Weights of a small transformer language model.
Architecture: LayerNorm before each block, learned positions, no biases in attention or MLP, tied embeddings.
Training: a variant of SOAP for these matrices, 203M tokens.
Each number is 500 + 25 x the weight over its row's rms, rounded and kept within 0 to 999. Layers, rows and columns count from 0. Numbers have three digits each. The size before them is the row's rms in percent of the matrix's.

# layer 8 MLP down (transposed), 256x128, rms 0.253, rows 64-118, columns 0-127
085:493489501469518508515506475501518526494521498487465515493516513490506480511481470492472503506504519500483518494515520508516483469488483416510497501521519493530493528502477517484495475510526476568460505493457457475478512493485474475473523502497513509537555481476488502493470484512498471529487495470482479519494449466493492522519527472530501570465474492493423479437494478471463486509453
068:505517505519464493482526482544478522494520492492504485521483476467528469483542498501498520508454518506495430519504466527490559496499494529506511471513488511489504512533498520478527508506492507574505509527487470495532516477509487537540556465487503481522507495525500498502470504515514517499477491534523462483503480481462493534464506517450504552475522534489536517488550514475560501490454
072:490505484513504458452493475516462539442526495474487529494521531503480466477535533514525478504461475512511488487539512525501452517512453506484476474495506447514497517470467504484526487520494477513486540507462500526467488494478514498528466494524488504473504497474500483528507475492501473500491522516506479510518495535476510537527515458537518511508462476499527562524465527438472482446493
104:446516495498505506504456496530518520475471508504475505518517506434531549506529528510497503517519485495503501461489488521478536462454506525471515505494475501498555505499446531452497484544529465471483480506482494524491481487498476493506513491521475518529470483475539481498543475483486479468502500508542497479504528476511526553505485510524475533497503511467467475489503475485496555524566
077:518458499535557480487483489483498525486509526489513583510521523521463482478504517527509509491536494507517490486525527520510431478486502535489497511512543499469504546504467496483515493516438499501528527522442542516495469503487503516507475443518516505475473513498521483546512486509501489513512522510518473494494524537485505540506504514530523480522466496496507545507512547483475442483513
129:535506483494510487478464506516523504515513518517450513541501537499501491528489521428513548461536504455498523453479485446512501529493525481486507496481496543502511499511508474478527499496521532510527524517514495436477525489499479476533512489564503530511486480514492472494525480498517521529480518509498498530481471505491493483481476487489510460501512533457456484506457483533451528464541
119:487480513550502555463507509481501538534489499464509442494463513476475466524517466508476535531482450451501480482454496469502489509484520495516489510507510497499490504503555518495494490478472473494495523499497536541471509510505481529453499526472495505463475450509515499482493490460491514524498498543477478518512543546509563525497457502455506508458489480507459509522518478510501486509523
103:473446485492503489510462487455476511498492499493506518517542502499520489483499521448532536520457544516460431518494511455580522498490517491531493512492513496503474465475502505479483537508512462510496504490492526485483526490457495493509537469491521517509473517467473477543533491568479493502504539552510543501504541479475501483489511537504484498496497507486497493505470501509475505456490
095:476475478479464520492490545537500508525504473538516503508506553511477513502460536531515474507450459530502514494524501481496531498496505523458486494519473498515496513467476518477493483489501510490443508502527481517472489534494444469545472484481499501510551485482492547563515513457530471502509528477513486516501475502496478496459518447477514542489516520500508532511456501482529490456530
074:501468494493545466475510483496492530471494513501493539510524527520463470490489519515538484505483491495510524492550522520486474491497524533508537489489498474487482524490456465482523505533465502499535536516454483509493499493468487516525460445521515464476476500476562491496541469525466504501539528498518521497520485526460541518541506489508461488548469464495515556511532503505485471464496
107:477459457465506481531517530510467515486489528480548463476513521507513517554503538468480466523471526482506465486475505493512517553497446480497529500504511520456523486497491468505517536506526509529522561514460511512491498518490543512469546512537499506542460504474482483524521483480533525504509515490536484559523522523507511483497526487506521499487514523451484487505508489470502539495472
109:447479473507501491511526495506480499525487515508501462512489549544511476504567508490514473523490455465513489517494510523513500502491524495466490496478489480486512543495506501459564494475511519503505502527488467517533527484481498530509463511476501457546511489511527515491537505517534556522498564481537458541491497466512493481502488486514477509509515453473439505480476476466511528518531
061:491517509487500514470520498465495484541497474496505504493519521493507489453505481499521483543490506499513464480523504530512494497502510488512484489476497482526485543503498494503504547490488502531515490505507463553559523497469497518456530524487510477514509519512452544531458489474541536501485469545488492494489530433495490565551492506465495507522519471523484475506520537506557519516433
089:518452484500501488509488491498458463545496493530508529498496456502486483512487526542505522543500524507482475489491473511528507497480491493503495476501530528478494471491466484464511500481482502517493474556479514465473458519517490472519510535529482490504527500521549441496562517494479531458567488500500528471530472504502470506507550505514542510530505506470438510499468493487523512453504
091:509478525506460527523506511532497486510519536463491501480492461499499492502536533495516488510535529493482547532483448489457493485486466510498526507451501477499520474482481493531506519491464501456472514547451461530508509486514561540504514487488482474456515461529468466521518473504521508530503554501517487496515516495493502486509518481498493515552462568520538514507514492521528477529495
111:538483542530542482505494535547525552524488497507533535543493519474476528530512531482464547499512520525497485490470522486494482482531534517508493519500471449467483470517516486484481487502542482522491493503502505512525473488535495491496500536488461483517461503459493511486523510490452497499512499562522519526462480548522514537494525535528476478532510466515546496511483513465476514467510
074:477505465506493441502486468514527512508514513504529520483492472520483517497493479503486550534463476511501502519487495502543515495458466481488515469480541497526502475515492462467556517512520533489538548516427450547535492493520524470508494501480522486493471500479482529531499493513510528500492527510477440523480489531505512518558531521501489551511495510512547511493512494536490498465512
096:487493525498511458486519484507457518494515491504487487514522510480530491533482508468520483516524479520520529482550494511529482494500497533498509497485489504537546499523470522463460490527491489493509475486509496520482459510498482483453520490475473484524506481528540486483500558498471509467456477537543475472538485486527533487485532502479577486436482492515487483489455480467534470456470
114:468442504525508475509457504475474489495474491502501443510467566518472497515479479483435485504505559500483498520457511502528495486537491522488530521523519495547548499509473535523557484520515436506493506495482512543541531514496458507502501489465489525519505542494493476538500496498512488481494490543513474517518513515525489465514529489487539471520506512486498487474529484503493478530503
120:463494513488528526518513544519498518517467472466536524512548558526495507492494517487542513508521571475482531508508471501535462487458488516500479554464520485531502525527525462502486499528464455522494495497544469499486518535483521467472476522490467485495509504520504511497506452542536450500505482490505527474513485547482496480508527487501487457495487517489533474479499515464498492493476
060:497470493517520457518519524500476466509473510511471500481515548499530478454483514477489496550496512561502486502518487491560469545471468464504495506511529509474449500463476504485511515482492550486543492493498481515531524531519500523505468498497523519534501487516526536521483506518511505490459495515507477499529468487506452534501540470499501547527486482440485511518508515517552475499453
123:534458501467487521485534472503503529488498479530488446509461524480463497509505528471480509475524493511495490457489509488492521492501507556504522504509564456527510498539474520461468484517503533564504481509529477503506485543471498497460459531453511489535531500532536498521483486517478486479501519504466521517485495488555459492486532504518506509503495474466499520509513540511494492508435
112:535465490527461475466490465524480511498511497484498464482494466507506531519553559490466492524504521478496507526545476548507514521486511475506540459508521485519497496500526474502497477499470502501535520505449520524491513467534516494521524497503507483479505509456504516507531547524520484497447477486564472504491494516489478508486525509488475497469510449492437535509474514490529551486463
087:479540493508501474468525509514500525492476490495501533491511575500484515490456460533537486518503471507517505453487512503498476554518464470459483486483515524523491455545500502532528524472526477462534489523462501497524465499493563517463494492472524516549460494488517496512538546511532487476505502538486485481496492496488519502507453490482467515528525480524485505479476469538519518512498
100:484518508512478472499483495548529493509550498526512484577524509501504511522509507467536565494491529496515483495481514534570518499507478483523497453511517501491451504490511495459487505493484516535504466532477511438502534523494526518521476527493522492547482483512537520463523500502466530470494479496498469456475545465496503469491510493499530502485477524497486505478543508516513542479520
083:481515498538541517468475500508465531479500502465500546530507482510430458524434499518492508510506498462456498488499538505487486508473514512492495481465512457492520514493513470476474496520455467550485510505472500495492493514485473489499500523510490473514463484510518484530540519495473473519511531551553509522482444526508521554528504511544494496495478470512528465505485538522486473497511
069:509496489462493473583514488486507483534476490493515529489489490500547477468504474515528520515473473483529479485530489495484509517503526464514524462593486512454479506483508490492483562489458517525529540540493497519520515493515487482486516491479500479525484488490501530522437484521535473530498504482490523514519468504444499536505470483506480500485488515507472481521516508491532497519451
088:497516498484449482517509484518515559484474509502508512502519517464542494495492558529476526551499532470532480502478494548527514531474483513507534488464458461482479510480540485528542530493468478476516510498497475518511520490490497489514505519505479532475467526464489452528539500507540538480466480519535458533506518455494506489539543505486461494508469517468504495513514502523523539510495
112:529470513478509493493495493500461513509516514491517499488472457434484503465449499483493502526482460494480500482488536493531551464444516502516504460467471468523508507455552482497454508550494506495505526522504502486476515516484490519522533501466477494492521496515498522505505487500483510530546513539491524461509457518513545506532444482470509525465460526499500487501510496448485522486542
081:502508478518486510433480476515514504495524510515529584499509527504500458523512525535501467506511479459516488462499517499514468494525474510504514449474545519508506512529483470539516535473477522493470506503508452525488525485508472494505507463528515551449491488510537487479498518497515509454474523560513531536483527520491507483488528519540498529530499503482527534495494517458488491514476
129:504466529497507503536481484476523482491475471461477554527462525537490455515505480513527520472499509496472447508520469492542524517507518502483466469536541506490538509471502497529488502482502494427501515470532499526534519486489510496460507476497502504523528505453475491461497527490497522521488518489527487514480499513499521479510564545508522526475510474496483543439503473512511479544500
126:515466492527502503516490475485492490422496516514522493488505528507524503534513498472443504533499536491513480512538477548462531468495503495496485502543540471472458480458464504473488535520492561465498460482519523515466482463485476543509482534525516468482531500493498524487460519506510477507527492476516480467499519498517482515498533525484473449546473450494505496500527500518487487514510
111:474513474500523524537505508499476455514532500487493458500497474485559494519510526526504515484527484491518513452508477475537501496490499496477481486546486514520509514486494488523449487473470513473493482527480491516487515514490534521468505497530459464497504479514518517503499516482526460490452532510484484530539539501512528550478499466487516538461454468455458523495426538474521505472515
112:502479476553456466509506510512481512505487544495517510511537511463538475488510523487453535538510478479498510486502490520499479466478521485480468518506479543496494502496548533544441451505455527531489493501512494497466514515493494522550517459543499506501496497477496494533548504514513472514494464555532515521489494487497533503506466512497518510473492469494466510522468453478518551521463
094:465484513494495565462481492527510523484535482504511496536444516489523493486462519516483467462479462515512485527503489517529538483473512488453471497498498485469493497488495460489518519485506513497485537513466522483517487471530487459501482554522433524518503506498535525532499478489453503499503518549552482468528483525485523489484565549489517493505486530520510486503540516491500482521492
074:486463466473542470446488466488489503465522502529493568502496528541450498467510496540503458498500513500546508483538488520484465502488516520509499506462522452526463480485481509471492503504450467529474483488460468483479516494502524493504484506495469493503456489464521474494506509499481470466516515523498480531508491512476483528510506464541435481539483509512489528515475534480489484465492
078:486483477524526485458487500547474480488497480503523515488487504549460503478500495484505522511508487473518498496486491493518485551519501532476500478479478510472506485491517424448493523542481484548481524524434498498530478491494548534480459514479473493471474498478489528584479499478495495477488505481494508473501476516478503524499515493542463495517469545516498498531468518508471489495548
090:495513462450475503452491454514555514500501522496556499496486502531486518520466499564441500485496471532526483509534475511499504534497482529523484482514464496501452483516524492494530511478504525507452496500477457512486485489523484483476549557488497479554536466507483523494476504445517488471485511517480485492485506529501527524508479471497492480507502496499443529539479511521486485506485
102:511500483516476518471486467524473482500478471468469470479539417560498512493494526512555506537523486511511510479467479491505509487500496489464526454481502493457517537483525518487478510481511530507498510547547500489492495465524535482509482519468481526496478465539499518470416501476473508497492525489534514531492473462532506506475504506501497478503489516492526514485536481509470470505473
098:425504525492475508518481575495499496506537501512533478499468495484497458473506490544492488505537511461529463510483496459474503501492514500532508499484503532503516509555505499467451521511491479502464494486506506501456519514547479480472514512476498542501488483509453500458442487507480513527497461450490492514535492515476467505506515515528495503467518501459480536527527466504454493512507
079:518489456473521504532499505494542478509491534506526447535497530501541505466562518492504507514520478539527487499543432546508495498464501490540498503479504521471490474475479483477528461445529501494479527531482468507479480497518496506476557514470494487530498490508448516490483546473523537499514508518517480500499522481452526527498507487494496512505506502514479461507486534504549507517462
094:505491497553496499544520499520510531526482543462511539487484504509512466536525473505488491499474484506568495519506526478496478547465508494473493515536511487518496512477456509498495494520475473520479486509500477497489476526501463460528516458497527521478475524484550485534489524484533530495488494510499548483497542516478541498533504504529482499560470536490521539538470524451479474458503
108:498468511518508518554493492535477522474480483501488465523456485516514496504468479482512476496503527477505531493519509495547488475492472503477499444484516471475491495493485521466525485533486494494480499500460485498541464525520469463468561536518481528541521527499503466535561456463506460494509500493506497473533459467504517495492508519530490527486473515526454483535502519489515564480512
094:504478462490480520441551495507473496516505504484515526478491499474500474487502551497532537519542530488521534485485491497491441477509509455506523465499505541482528500491444481511470493522538485478516501547486515536475527500503459460522490497519519501502459454499464509515455499509496487538523517545563521530524524508479495481476517509533511498520501484518547520530485515515467501516493
121:469501510470517424464496528543461485488447510491460499521466502510513477480493474491486443471522519501431469525520508560479475466492483504507456515457506493511474485526524486492503526529521539521496497485459492485505522515467482499489497501467478526509533524477542522485523500491463504522469530492491526509486474497521460497524471477464504522462526489496534476491534491491511510487506
128:526496479462507510513544475478524493493483507542498512514493500545498507549534466494520505499482491536516478447523498466478492467520508500509461476537461527549490469480473522519464534512512521454504510565503490498512491515495482513510531491467547476480469510452489544494494465498517476510503495506519549521500498493513527465502486484541483487488508539490522543477527531522542462533485
115:496493502504539504493501525496511499505479527511525476509506488457501510497489481448472500545488482499462446473548519489506523487559481480512520517484491510517524488496506516467499497510486498460492517479465516484500493545512475500512487447494519487476472538458437513487544506513525527472473545466497470513513478509481521504566493525471486534474500485439556469472476494533479485500495
110:499477550506469480445466505503532510472499518485514510475561471468494537493516509482477527532490482538476519461504504474536489503463530509519509478539492477542516504476547488481492492512509466467484531457556512504502455540506495507565538468491495463494454467488471517495491510512520462508491496502506515477479518530494512508496519466507511493481490480521497568525503486471482506476485
091:458503439521481497480484488486499505489496508496461599521521524526487511486491515516520506510507518496550501461526520514507484512523473545490488486522496519496506499498496505478475501458486510502488512475465494507486539478482506522485525495498496513523443480489454483478489532492505455488512470501529519540478455515523482494459522489535500496477522473509441497550469433480504469468508
104:527509506528507472411500534539506541517498507466498520513541508468459523510496516476482492547532483487456486472513506514520484485464515527496481541488507507531568535499532492508483496514516469506450525485452510478513498531529498498519501501508491544502522458493531519480478508480521516489493524515568488519555505543508508519467497489512499480476489512489498497532487502499460486486527
114:490548478529515480469508494513503471464544515494493494476494485518564518509452485523509477545519493470506495477505541461530492496501489500527450479521519468506502499537522450503505517474514522458446536503509519526532502435539503526482499533468493555505518524503485503467517553475511489495517477522498543511545514513533495532493527509507471507487514481504550486487501486489511469505502
127:523494458487545498501503482504505576505502530456489456514499488507513464475481452518513462523525467510447487506459493500490532499502505536533496519483516470485492523473492488509479515502495513562492518455482535456516513499538478519510511486497472509476497471554446503485507530478541499466491542518518498536496499543473511517520492517487518481491533516510498517484508489473447485493545
116:487498483498495517431496512475534492522468506512531539478537507483515488536481461541529455520496470503517451487510489503504514492527548465520513512471517514523486492524539492512497543525484498479482456525497520482460530504495452500522514487474466489494491460510521527462496566523494508506507517531500513539499495497539474507451468551464452493477520464500487498462508509472488479490491
113:479529460524531497499485543526480517496475500517457542513455486500496507528511466456453486472540527513473495532538533505499515501492519477437497510482480491487520493507494528469506541484488460505531480544524531490464506517490521495437489472489436524543530510465566494506500482492497491523496472494557538499517487496465515495483520522518476479516481495481500511502510492509510533507512
068:523508487499476504536487485514488462530498448475519516484494514520507500457532516489496521466454482487488454459516456523529491520484489477540487502522555491498468509483508519503534542464459515520506525527477504512552487490541531530480473490496500483531517461508499555499523470508500519492489467532469467498495484448505511489507566501483467522515522491504450451510506507512497486490469
# layer 8 MLP up, 256x128, rms 0.247, rows 65-118, columns 0-127
091:486444489505517466478549452481475513496499507484507482473516489484515477533482514494534515493567483488478472545514562514511529497497563479520493480523477514458523472536547454484521526505498490535503488517491445539492460476507489473532509456517539518485508525490517455489487478489464490496493516461495491473509480490486516502485498501466530506489541521513546526497499491474516494508516
091:494526489529516507509492533517472466523504548477486481481482505518505535514520469504517483530537553547494463530485491533488539505467472499455544489517532537488486515473494508507453503456550464526462482506525499520500480523507533501494533512549517488496523490481489493499508486487510462507499485429529520490514488534515466496534535529518506496460543468495511500495497508501528482441496
105:496502520485555423487499513489521509522499549513525465511524499512496512467461509522530545481469487503534498485525463480491486542543451480469493485485491542492504470491511441522498556476523517495528466513510506516517461499467535535512427491513519502494515485492495510483522510481526465487479520500494504475527464503520492447484513470465502508523502511500499512515483472545470487501514
099:465483509460468469457474492509536499547491480442499509495506465516508520482483462489492525508526539454524454496475468470494511436532518511498540504488515542502453523485501519536514474475507518505503527504493516507526502485492518488480519484475511524518525519511506485467519504478521467478460530492529509428514527499505521498503508526495484484479525535549490468527526532501506531487446
122:503521505512484471479469559548500466579491484508539468506506453462474500485520510512504505486511472462458530538491434509519483519509520537512478478458474542522506482526468503493511500475511465482521589512504488509494496511473514504479524500514499510466520488521493511483475509464469465523519476523485489521472478535503505519487494487501481518492546469526515475518488476505483500480508
122:485542530496542516492489507484527500512541537486498506486511497494503518523469505544523531540540546497502490459478486484464491455525469542485529506456463478474498503462483506507532492523511480475520532504510491519539493490493508531517481507493525516455498499546464524520461469523492474509497487508432505492505539518479479494483507471465465477536493523452554507481486536495487453499489
103:553506522517476529481535533517491492491477516498460472524493512507469513523463547512497482490461482508509500464477494484510551463478519490478525494488466450514511511453510530486501458518488508521481453475493487532490477513521523515495469488511490534491520494547437531501502481453538514511509518470495550462474487557486498485502529468498552529479508511498488527521532493503536513512476
089:542492522541492491538516486493492561502492546532515508516484490495518465499474476509531515483454559502505524533478489468490490429478454528479496519497472442496501516476477489545508511525525527488484509492509508494518478502495532477480539512495503503553475479514527469508468497507515473484519571513491506539521522497521508519523484493504514557499516485478516516468485540494512461524513
098:477442491456455483514561535506509539504488484508506523468488497500511517438512515477491534499503489503512514483505521460472487487493544513538553478508494505493527510538501516534518481499489533530516459502538486502542535487488490479462478526499513464528522502535515500444495499512484481528544492498488561492493521481494516477480503532476516514519510493479480456547496452519493473528483
096:523511526468479475473478549514489534505528503469495461464446523487482498525467482460520524488512473499525499529521510503451501536512476479506524526488522559502500499489480515529527507491493554471523477547458486529492519528492513489493508527476511487496455532494491500523511499469478494505540476514455508534484486512519466490513523480510514500570468509490474510475553529476526510517456
106:535551475484502488493512537504551491487518497521512498481495506509516496470497524513484495548464518520530510520478460513500485481505543518496490525512481507446531453459542466532509521507494496504518476453478467494455545526519492495494492488522509472515477491501519498514555494483481486504484528511512484490467507491461487495545498489472501503505501495536477504487586465575485544503515
094:490504522468469529492505463489490451502435501543484501433509511483476478512535516471499479503479491466501495510513564521495527507509504475527468501492516502486498520532480509531521507508477481529509469483424506513502496504503512475517531473543502515543486507488488524420483510485524441534501469480464498495491515501540506519489471517488504490519472490502509533472459481495502535475527
091:489511476481510505509549499518520497495552511490498487515495496521485487509519463480533526469513474461503502500486475515531478524533469493496547484487477497502493530559504519513519473500490494490474464458460482520489502498473550483414482492503482550520483482462453516481465500573509478461509480488468475523507497515513515489527524493474500483538501506492504544504504542526452478505483
089:534516496496530539466497533494507504503457513582465484528483530495473481514519511481511496513549493502503504517486527499447512530483525477464525508518522500509487488517504485498501492510498505513495518482524529555473481532487479513513509491553452526507457503501498526480478486504492443498463474507467495466475537459469488482465496550516520475516504501452554498487469464519520522477523
110:511473504532526469478485501497464490503510556515512528516456489542473450518513490471512523495480524499479501526491493555548512466506478512505497525486469529472496485499500505488482455558501519523533495454528516511506476513498513451507522532485496483521470469517511528494496492536478475465529515495466523543488486511543522491458486488509532463507546453482486521492471505505455537530529
083:521488510483539502488508493522449505534535512530454533492488511485502462483495495511489478514507506480556521500484525496490534501496494493537503506446481492496499505454578477546491511470497470464521485491555503520474503496476481441482511543490473464483493525515498475527489500439530542490479514458474531539496537522480526481480485533488532486463499515527472486491508499480511518508507
096:516475492520524488533500507471515480516445514478452493513497502478472532495437475487470534492463530465500506478475486492519474459459511526507517499497507508522478503469496495475529434501545513515501516480517503502513521482565507494508456517486528539541509529500483498474519482517502478482492552501473530490537466533452539470517532534511490502510516480459510496479487518494482476505549
121:520482486491499492517464502510475471505506502531535481461466518503534505508465559512451498511446477473503505516499484530489497507532517495500530462475476471446490568515487499524498489509492495518484466483493554503476494528522484502490466510532522486519497534521532536501518500486514439474475501506479493488474453549501526466469533497505513510468554500493514512501529503546494451531498
102:505521537442512555512481502542496483516475497502480477485481537488496505524505531498481489489483535514470510454478505521516568525501465497476484516480462450529497497525496484489534496526523476506462532539518494427524549482494525479535465487483464484533488498495506537513486472449494532471462505500507498481507511486475481493502489487487495510468509533496520534532465536525522506486528
090:483517480529452511550508544470509514511483514470536515522470457490478532477489494505508478491514473488496539477511470490544521482552463481527513527496505498525439515544538495507497488523496541495508514506515485474501486461483500521506500551503512515510505543527518486552525521475476497513520479475537498506528516494474532496467497492542550521457477512438513541503478495494460502504491
110:525464514554516480537460515512473551493491547530461501540454493466513514507535517513576480496489491451525463498500453473473469512513460509485473471505492500501476471507451508507558508471530513497504530503485469497487508488480534480481498491494479510494498491558487504467452515498515505463524511519512490511520500488483536476499518494499444531524515511489495511479510531503474515509520
109:510527509512533512549512474528521456516511479524535464482483465480518527520454523537456550514530505496522555525506509452505472491534461516480498522510463486506456545509564463514482477507502464534494503504499540475503503518523467496499482473513506489536510489495540538494517523483529461519518487506481471468499522496467482473488495515527460524485502496513487484508479454484523482484484
086:502528496507501482513482517502469490478480476540489502558542469507537512514502530492464548487509485491470499497466442496510502481536448519497520543440527488516489538482488492500522483556498497490502503504553471512523533499505469540471464512508512489499519503533510470508516491530508492488502486492525493498460502519521446495502513516546467557477454483502499531534506501536516468479540
103:541462511465526480509503468510538477513500532501508526466483481499440520489494514468514549526483474531511507489493467496494483487499527509524498538500504459487491494502482461547494496496495484534472512500542524406550492536509461528522526457487503468499473524497517465472500518523538477527533484489503481501483509529471499542524471505486477474530487513509503486448499516485482511483472
086:507551473487546544500495504441501510451534464513477474492455492506527444511487489485495490455483526525516506495527475481486469508500477463552507471508493507486503527514538508511506535518488510469526487484499523477510529504497528527536501497499555486530495468550546482523493486500511492479500489527522469481490501448533520478472536494457502503469477472513496490457533471531532515486500
102:482488526499520511524523484506504467505469516457502518508472505454483537460501485475517530507575466450472506487509493483437497504554499501479466500526471492480521502508512492537468516479506492522510504521475487493516529469512526441502514495487480512489523464504519563526535521508494461502526548455470518501536506501519529482525482476498510534493514529493520561490532487480507483484483
103:533501483522502483514497513516505526497532494558491515511498500461485491474480445480529500514419463475480527532508480485476484493527488508465490493505506500455501557458536500514502499509503474465485522476475499476487527507521495435494484521476504491533478469527486542505465511476544564481494501462533538513496510540478510480498522499469535523493514515542511491483549498512516513485500
108:511499498509494472489468506495498492490500572473518508564523502500480491461510485512494500516483471506505491474472472510509520490527525472558465502521491453457505532489485581492531481480448518526527512478498509476513461494514524483486482520540476477503510499537515508465495512506531529465503490480508520479511531487532488489529509508480562434485480480489523506499555506474485489486529
086:497491557480502471476426473524468503528540501488520482469522520503460497487522523462534527484494485551482496548508501518492500471543466478499483529527519506512491478499514512457456472503504504554540516492490479508477518540511498512496512493492506469542500512529452478470492506476520482533477515500522470486504491536520514478532522501504548453497496516554493493501513542511485522517457
112:489535490456544530506465488501510518469532480527510465498492484506494533474476578515483495488495483479502515519449459516518500471507551468516517536488482503460505534507516472471549502511454499495534492467483494549520532509454543507540467485506491530505528501466452553498508525503506487523502514478489497480549459525511496500502506466502478504464491493464509492492510515497493472491526
116:489455483508506508537502494514520522488456501485561463476539457509517517504481539470515514505490511500539487505518454509545480522509467506476536465489525527469497534484517489499500531505461517508502510479501519498509505494525509447499518452520497508498482511469461510483483514526498454487463487527494458502485494491542520501488468475444536545522476511526539527514509488509419510515489
104:499522545459479486573518518478544462510461504523536479502476476470463529499483508473509504467516482495507548538531482504538486518504497477521537485497499498497521493429535467497538526507492516511505454470503505481479504477486508513504536571498491502554487510471509531537496505504483498496524524519503452498521467474450506492520517507495508522513491505510485543489479511514459490505469
107:517556486507504438498524484501480512476529513513527496499495482490474552517496486520492489512505466495514493497478526499493545471510486506524488509534508484542489476538492508464531532475536507464531525470511529548549441502480532481507498515470439490488470515499530495489505454500505487480474545490449509509469500501491506512501507465551501525474537498498489518483547558513495485465510
094:491521550487455485553451505483495476516506462459560516509536465481489530532529520524470487556505520503496469540518466516498461519476485489451543529482536488472505487506514499517490483498463504513491481497509487516487456540532500493504460500479503503501484517505541517506528483490460511462485493481490525531507460479485505497520492468493532492529469487492473503507473474559482530507464
091:529543486524503473460500487484522473528478515520482524507519474477455471458456535496537523460475527491411522485526519506528534544510474490505455534499474512512506500470524505492469468484533511497493509491467528523464520498525494490532467519514503478504521457510519493485554503515532496521534519521487509477456492525478517500508483456484515481516491526466490501526503490479519509529541
091:476518501471466457480486544500498494528462450522536490497514495431545545520447481481466490481525484499509518515524481496493519505495520532507488490517503520496493470462499520531515500472540514479492506488466523520476490485480467514485482456482471512501508502482470522503522458457449540493483473534493532461534496493466499520508485494490501525536497549555504552497492469511523508477500
093:530520491488541496495469480515490543480483525511528490468512462527515512514492528515505560482490521503524467482492541482521471504459508520528454499494516495488514442507471480502525502535510507541468490498471501516502466529455497534505498460514498537492474493496505500509531525520469499488460511508496493472523493456477548442489502512496529518524499448501524485530490457507537572528488
100:486498525524502454554494519496492493508511513504495508488470484515476505497506511546507479521525477486480524508503509518506491478461482532469515540486459477478456439514516533543479453443504532497489526495507506551460463510506550511518494543558512531503471476489534527492481486498469492475490508473503487470495523495515517517520556445460503507523459502492499500487502501510468535465501
101:542526512500466478488525446476485498527469483508519495548560486517528505504475528527524493484456483483506522482548461568483504478478499516466490511529480492494461509493543477507494497499507492485540507488509486478512507537525460527547538508506497462499480502472535505482500475446531513524508487515538485457491501480526547493550468549516473478489480498506494537490487498492479481499505
091:510502515518497519509519472459493495519532527444501435497516513505492532523492520502523488515501503533460551477498502520491500502470540484510530505496485499486453522519459489476507477490502485523463473500483514503496524509525521498492460449485435465516543534494538527531506520531495497496505494501485507471482488516559498511498487447547458471500500446541472506510464444484511501508504
095:501498478478501460463524477493484533571516507472504505507490478498502500494516462538438478490496524466516496526465494519489482492443536474554464512510442510509492531528510521540474467521456514468517498482491500492504478475476525471501476479534525515519471506497528517484500531494520510498459482557488485455545490480505473505529522510466540474505494542512490521533495495508513492526525
109:543515509534473505494511464530508517492497491543489488525510539491509474539493464482481499500495484455500477453476496533550488530475515507497500512492504475494488526450484492472496455495482508520464514494518476505490492514472463497468488522447555486469555555497492541507529511498497524519529484496518526520489482541505523488493460587474508518497477478537505495477507475538503474489504
094:508471496562511476529507496550534513520490488500497474479480487489456491513536520555461526509486468506483469511464469492540529501513481554487507498508506462499486520460499440500526505470511543483490513519481537479547524495502483437466490459496451509524504500481497502510483520514477506528499475535512513512523507499501482460488551546488532489499504539503543465465500499493503507497484
099:513514436523491537497538516494545485486479507503487459497504541514506493471529500484520500489471540512515503476447477490489483499499498540541528494475506496523507522502492505530460503453481490525499509464515498489506457543461526530474524503475499481514520451509454511465506473506520521482521543473491519502465516503479511472538494483464504483481499496458532544542497499534428466516497
109:492506543486530484467515507483467517512469537513511471508496491474503497507523440502485485466538495502449506485518489499517514532504501491517467492512458471461493513475504547518504486514486505540548540536483442495486519510498480475544486525472517457515489528563478531484509499491464472454517455466479484471515490478470478485473531539498494468497515520515468498515540510513537501470510
107:482497466505481448494461510516506486486492516497571471498467474519487508488525478456487513500464535508502522551525454497489495512523494535522462470468479549492486494519492526526522505508488510475442473516498513492487478531537465480551472513478567514515513532508511502522483571471506511494484537477517461503528475510491534483521506509473525475527467504477480518512509493517498498473491
092:485551503458512496514438520525532546501533538466492463492509505495507483473496486501486474516528483480455514492470487535531501505467517523492498520488564489477494513526518530528507525471440517546482502485504538503492459471488491479490547508475502515465507535507497484484511543486454491502502472528451505516486513442522509496540474546472497490491530480522510504502479526485502480505529
099:528480546507478537482502506507488497492472515501512506512513458530506458526537528484541510479542494495476509536507493531512486506529467453521477514547503490484513510464483485498508467517516506477489502468487437502545511523506532499478519506502551501508485520471509451515545501501523550459555526519514525503458504519503506454534531477526484483545476495525509498469496526477474493550497
113:498507482487502525459494494472474487484516453517526533557469488499478504549529487483483536525480506526529525502508495539470539516511454454492530519506477556500491496513505493473523448496501491481512483463570483485507502493505519545501509484518486476491495481481484495533551504506531490478513430492465526511471483517501515470463523514517570525483493487502496476510474537501512517507492
091:488495503506526498526487508517512504505490494485524457509519525510486470483550488501475483463498513501460512445483449516445510538449505513534514513488471511519523542532522505462505499477501507526478487503507519450548516529542488451515497521535466479519500491510539488497531539503513474503511496485486501555463466493482512514538479514503560482498473441513486497479519521525475499496547
113:498525486485540473517488478509479550482479489495510467463501487492533491497479471503524478500557443482494526492472537461505514496505485492494478509475469514484518545464486508519531523491549536511479561496474501500486494494511458523473470468531511509477535520521496508488475497540557513469538462524476529482524535477481517508491479468534515489489517482462516476451481502481480457490531
111:494489487474486447493507510444500502518496524517483463507490470461474513538470490525510484514467441488578498482502498494478510488510479532506554523487521500438489538542495550495509496494517522495508496490508503526471449500489543506507567531521510525470507502491487530514471530507459539530469505495504483496504511502492468495500530508499475524496492461532504552524482488491475469524514
103:479465481498520473516516506545514530508494486530496485501482460532503513535457518496497543494502496527454503480512476523537512525485441486479546513551472516536454490479503526501513492514504510533540476533506483506446478527534466480455536484502514491527487475502478494483503493491543466534463527456510459490496525465483537532490507486498519505481497475528496470504537502491480555502489
093:482516512491539472503506497519542551517504495556504503505496464528518505480480489484480489454480478469514513486477502495569507504498446507475484451507508453519524509449480483553501453469451453475494482496493547454477550477522480553518507527502504496536487488511503500485490488501498527511505520494540535522506483507529503491535496515501502499495532510498525497525474464548511513493524